{
  "n_layer": 12,
  "d_model": 192,
  "n_head": 6,
  "n_kv_head": 3,
  "head_dim": 32,
  "d_mlp": 512,
  "vocab_size": 2048,
  "activation": "swiglu",
  "norm": "rmsnorm",
  "norm_place": "pre",
  "norm_eps": 1e-06,
  "positions": "learned+rope",
  "rope_base": 85100.0,
  "rope_fraction": 1.0,
  "qk_norm": false,
  "attn_scale": 0.177,
  "bias": "none",
  "tie_embeddings": false,
  "parallel_block": false,
  "extras": ["capped logits"],
  "init": "trunc",
  "init_std_qkv": 0.0361,
  "init_std_o": 0.0361,
  "init_std_up": 0.0361,
  "init_std_down": 0.0,
  "optimizer": "laprop",
  "lr": 0.000951,
  "lr_mult_o": 1.4,
  "beta1": 0.95,
  "beta2": 0.95,
  "lr_head": 0.00359,
  "grad_clip": 0.5,
  "warmup_steps": 352,
  "schedule": "wsd",
  "decay_fraction": 1.0,
  "decay_shape": "linear",
  "final_lr_fraction": 0.0,
  "batch_tokens": [8192, 16384],
  "seq_len": 384,
  "doc_mask": true,
  "train_tokens": 120200000,
  "steps": 10015,
  "dataset": "wikipedia_en"
}
Each number is 500 + 50 x the weight over its row's rms, rounded and kept within 0 to 999. Layers, rows and columns count from 0. Numbers have three digits each. The size before them is the row's rms in percent of the matrix's.

# layer 6 attention key, 96x192, rms 0.0461, rows 0-95, columns 0-47
084:575456484535608474492499568509528551494548366452471537503422460565566505541503567502546486495487528406446542471402487499526532535485473543496599
100:574470452483535447471539544458558589524555420458465456488449525449579515607437595552484503528472525476414464418393475504547452414460427500583527
090:396550527499488549514436476465464431444486605609547592559570509475434501356468433487474523453490467483547493556541485463447485512468597510511502
092:434530513518515527531481482500552502494445607557591559526570497476411434393456439492505557387477538557495526524490488438473479471587623411525532
116:440577496548469530578488461502531470495449612578553592470543453437429487365498477513515546440479515520462515492533479410465500540542648424500550
120:548450519429537446460515510493443550467578383442472396495439505588586516623519551466471485592494445462528483484477535541512510473442389547503487
124:584424495466543468456558500501481556493517370412420444517455513558561521637535576482441475595511467468500486502459545535543514459447373549498491
167:581531414496523462494490507505483526518543400395445416475423481580564478627500616505481465582528498499563470485446539563529484470452421565527530
058:449541390561463496520533533500484492429510596477491504535376426554516503515411533416462494546449456478506470566539532455505547524544583475534544
092:569368462557444462519572492511475570587459561461435454408455509533566538440583473481548496449551494451450397491515526539540454541530529540532484
090:479488548396443487535509488436522581473545408514543407510600564513483527550464452569392505502517486513504459559485621511508399521360415552534478
097:516600453499462484536537530466495529556605448467460509497480494555476588566648496539535476497419489492519578409513568505480584553541483510547471
095:594471475534438522473581552508545498494462590576485537545461493536506608491580424437511495562510429485492510503592520471435396627466461498597547
089:499457463535507591441538510442581510452631562560454470506425524472419455496446411509450568480454416486507458430563550525562562475478600415506370
103:477524451469425548495537554418520510569459472427451537489502474448497502500567497490545568552439504501538474464548519519481548374474455562499585
091:556470548539388463536507444469539477554479450538460459508493489513550469405479493472569528486541487468532493475502518457480499469501529518519529
102:482495545601435531508461423526468450477453579531601552430544490489473524424498477428496412459495492517524527504561582508490499508528517528453463
081:513508491523482405531446505598496560535463443431475495370532499521489515463526539561578429500498516493505478564493489506483487470558488525504497
093:552441507412461559473489523520518602428550515495485526551479543463635563547448560481456498517434494496466487474453478532552465499436431559581483
111:541447473419502584456515572544537537455594420457547476588470580498531443579459573529527597428423512495473515434422524474539577534448459429575470
067:481480422505460636493495443604563399488459563570479593512525489440543474422464454567481513411513421513617472566491476596528515494496523499583432
050:550447565446529464425514524544474574542524366501477542499519537505500510571492554514517490579503536472527455532563464515499496470433402591470509
050:487494565430542464462558510481444573494528423483514534470520516536564457608569567424511481513479488492583492515479531473445454465435399460522479
061:478445501453517484455516518446432495509562425459461389468513521517540466657517455460463455554531477435571428539516560516468475455457426523501463
139:561504496532526406450495559495491482503525352416524432472426529507518495582557611487502445534521528461479482477419505542539545451469440568536529
097:486548426518396404394460480492477475482531462480493487493481587473389563648578495457554457527558458422370550457541521457444497463566512525442516
100:484547470588452426495545467629526482554510530461462413463514543488443544589488441528576518462564494467405464441555434449506546574511536493512458
093:496490445531426526463547448569509435490410567457449472549521543445479415589429498644417541496538495560544578495529399534601469503505477426446447
098:496496467581569428498565559402517495488541496501461548525527408449515510488571478474503457470602430523527477494468542382446428598467553568502475
100:485597576543533502505574466479502564513534502491494483502435524550369458496551584539590516522441453489443580433597454447541500534541510559518608
094:554504525598510413521497553471459510499430496508398486480430466438632559501469492549506467526473497509401563486527406496476510516527508585500444
097:566462468603528489586474472464504529491452410445565570535525565524511504465604598508531512510574566525524454461559572472453471612469551522485521
085:528467474518453518464546522491493487472506449497483570542490423436561549436414451580439608503451459410444569569489484635565485515499509488493482
112:519463429528429564477520511419450393541448522448420506476491523451524565474542456490460541503441489509470486500485556579517514441519463501540485
098:530531431474558495526459503593498550505540514567526514442514482507413457500482493431527545485475516505585552394536471408495503512474458483509564
104:467508526496598433500559521563567579565569411492525457488476473523478451531427516489459418461564517506473544478480473379478455577442459470468510
128:444512453489457524576484528450529471437408532612498597533570515516475535386481388512507579516503489536415520439503512500477562595621557497491469
074:578520514462585441481508509572454551488549371484500433525433428444549463617483518532436411476459532491534522538475486518455425448440414502462437
085:527495509508604474587474508586455571443576417463523509492550510474545439548440446581540472485449528513525491529506449454467479445503391461449469
162:379510462477473540588494558454583479549502573497521542578544496453433486335490403528556570479445471530423535518507474489481517548547584467452441
098:522466468509557470540485515498512560493494423503494527473424554494529464574478507577544468415491511541535499565507521565501422363393398462523462
097:561420486453525561422499521451543508447499399489513483614464455521535473462571465521533435414499394560506574545469427550547552502423358436506529
100:523494537487539443555477542515451510460505425522457582498512597489615459599483468564565398394423488590492447602488525517469500398475464440538359
115:502430513494569528483536436560506461430526487608372476504533418524522558438514572529554476378506480508487477522454486462512458484484562533525586
113:438470536458479449452523485614466467536594499469504442454467495553464532434541456472567604505548477367530498506448585509502462604582468539526537
097:505429583468468394536416446502533509422492421541525557511452549448570507536612553578586436379492457588520524561495463531464488444419427444529487
097:403443565449527512426543469444604503427522513461453507530572476467497597450461474469508380464468474460455458481473524525518506528507499534549517
098:497516428511506518503454518511473469549487458449406459520473590448542484646434456535479434535508529566514455446535521559509540387495388512401447
119:497441477525458533480596561429459424488440558435496514453450534530514561418506465504424496518474446434509531558524568563612551488539515540530491
083:506540589467515557524424381482549527465522513557493492433460484496507454550483526463482409403490542539548544462482473409481525459404494473462568
104:509532548514600437510515499558579600471543495596539506550516548497488451493491476547595470488485526513483533469509482433417544588564470471487461
093:531471556474463509480512436476558413607561539443478476495475495454500481511516554450495514454479505509445530532485469593483434419483477564454517
074:516488473544434515498488451456535439557431487485509498506422542466473516511544487498500513474477479510441488488409583493554549533467540520510473
134:437546518465402561554476414456507364445473544526518532564500570473448526371381444407513577477435453453454457487557493527530521563558599492491544
114:414582473542457541567476501506543460547461598549529532508502505460384514342439432414536645474513516484467501447524467440477556580548609489485515
076:477575439615477605469536482468535476566472673478531438490504414487383494363474453403453579536593523488438525474521536470514534503559602499452540
102:438576523492513514494513522460464470489469344521430391575575518568591545484428497508468411495451498461433464458510546502490518531529496510429501
100:497494547476490458515510478491485477393506512519562589499540564497425448403569487473549572420587531514426522536511463434541553519591534472560498
098:532543449452590483518532476475481487530523492456561476534567452548478481479500437475456502591565580495495515422538534475514458510412574598480501
096:422511447429453540459487546498469560437515442513476464606581563551544503572472502522586430497475419454547564524590554587610465524448431466508445
101:499585571608529516513574505442486464544570508452528506563533431575529487405557489468567459418557509509409543499549485514465509581565515514541559
102:467517463564539437482511591540466457486463457468423399436582492516435503474485546386450530517569502435520492514572516408463599467583576496427561
095:500525500486485468569557460553407532440489479557542446439512594498421504457503563552414531463525558467496563463454484500530456558645497510473547
112:461592512469417537489488501529486412522509460501436554509527526450560531537494480510540447451498509542553497623586546431488517551442426501376455
106:563506537519487434511535481549500528539568447458485463445476432516493463591533579556453412592535581503584450472456528508426416506425418476461570
083:497503522461554497520532479525447558511625441451455475509486495500541494557609522492411432550564551475586435562443487547435468502508479485418552
085:570537502557565430549509470561473542492537377474466478473412446541531520611470524492433414559544512458606477452456513546529504494441386538549496
081:417541511446411613489510511485500492510438594564527551497540521461463465391510475477487514504464503561460432550531529505446486558452570510484474
123:517528523476577417528487494530450499507486431523464447470388413583559513635526530541433513581535612468511441386447502518505478499395408531437554
129:586511467551569417496561529537467545534499410456463362490417449619551492647538547513467455523560513476558505540390495548519488466481452515502535
128:417422469433473557489498543506475481463466663520537567562588552459464513382526431445569544459509472518446478490558540450525503443559571456517448
064:451460512439519573490506488471494495425462523503440591574521551487584435494494468485575548382492500542452494518532467455463618476551496410462494
095:478605479482475506471502467507540478433432463521501619465461558496484558410525551398461564467441529562482469452529503545499605553556521486420382
090:498503551495465498486481505519498458500501449527535468406434509395462575528545454478492497528499499476424470454399545482501503523472605463433554
098:560513386440480450543517597493493428479477446491447493491502515457515500558544440483420536506554551458590417497529494597526453436457493584496541
096:479511495489513554484501491465567449472434459531428593560461450439556478400448425432598416550601451547473459443529486519521550342470483489465491
102:491483395498534557424465582459509469534557523517441487475483556435575508610524468501567523588445492525358506512437538491557524453485588526556496
095:550539398561493529524501499532408484474449524453459408412549547586633439529449542413449537504544552479470434534499491520527437549559481492561524
101:491466569471452482521425538521437488515520482473563526462538605465533536450494382453538463449510467549454636476505501448502593475543508462472469
095:436515483555409569558487500474534430484505482532472469594530512519414495498505509497396600513496418452443505546482550453431400504489526476454499
116:433496507465419581477427507466553441418420613483520602606548559460493475342505464445545605437471491526463475479534488508459534508548568453463436
098:449497510470431548518453492487490433476502518551592558580567518458437472402539465469502545449503500570476518557534492471467527519547541456491458
101:452512492483443465502511412497561491561533611446541513523545477399533494437522427431443509490474513580509503460412513562437477468567524472475474
101:547518503506534501455512528577467536526539466377457392422460492580474496539514486515450445561488425467514481490490570488512523441445448469438542
067:578543520553650428522439512516503551476531365463475464424467458536572491567499538548514438510515505438591504560457481526498527563468390543518511
058:591472522531632446482448534495400493470476366472409457449511511551544459569440529500505433518532503465540488539541480533534537468531437443523537
064:459540437473436546550543514508538483594524580549507513412570506357441530397483435453503553512475495581462505518562557489496472554510615486501482
157:390487496502407589486449519467540488471516580495542547580571566414486503309500446500524517407456471512424549526555473493487555528567582491482426
098:489564492488495506570457599497559537457527550543518514473435562356507473471612458563455441465498573451582530480515490528453475587482463593559536
098:526508453500505450538469545525528434540433536502444466572512530542457512437446543496573579523555519445502465529491575531519520544519444455399563
096:489542497454570486494402287505465488433558485526415563483458516485386553533490505520507491471536508535509467478505488470463611504528485504544554
098:453473544542532484413502467472408469473532514524466468543583468484443531461479450557486532566406511508412555451470522502456440481491523507439492
092:513458525502498454518536502535444534573463470477432544424533511556520433496525454459535356499553427541503422598483483537500487448546479553497442
094:496517536479494443490449559532548455539462518529553539545638487451491504502528558560456551511412501358445504523551531467499527496490568505584512
094:454517478487570508514462570473530416504641319519486503486565403454434529478550511547462492493490529479505551580450550500484393483530572502487636
088:433456563481514486601504579483502491447508429503555596463489524443489480539542517476479543447579515548564450492506439501506531484477632437575546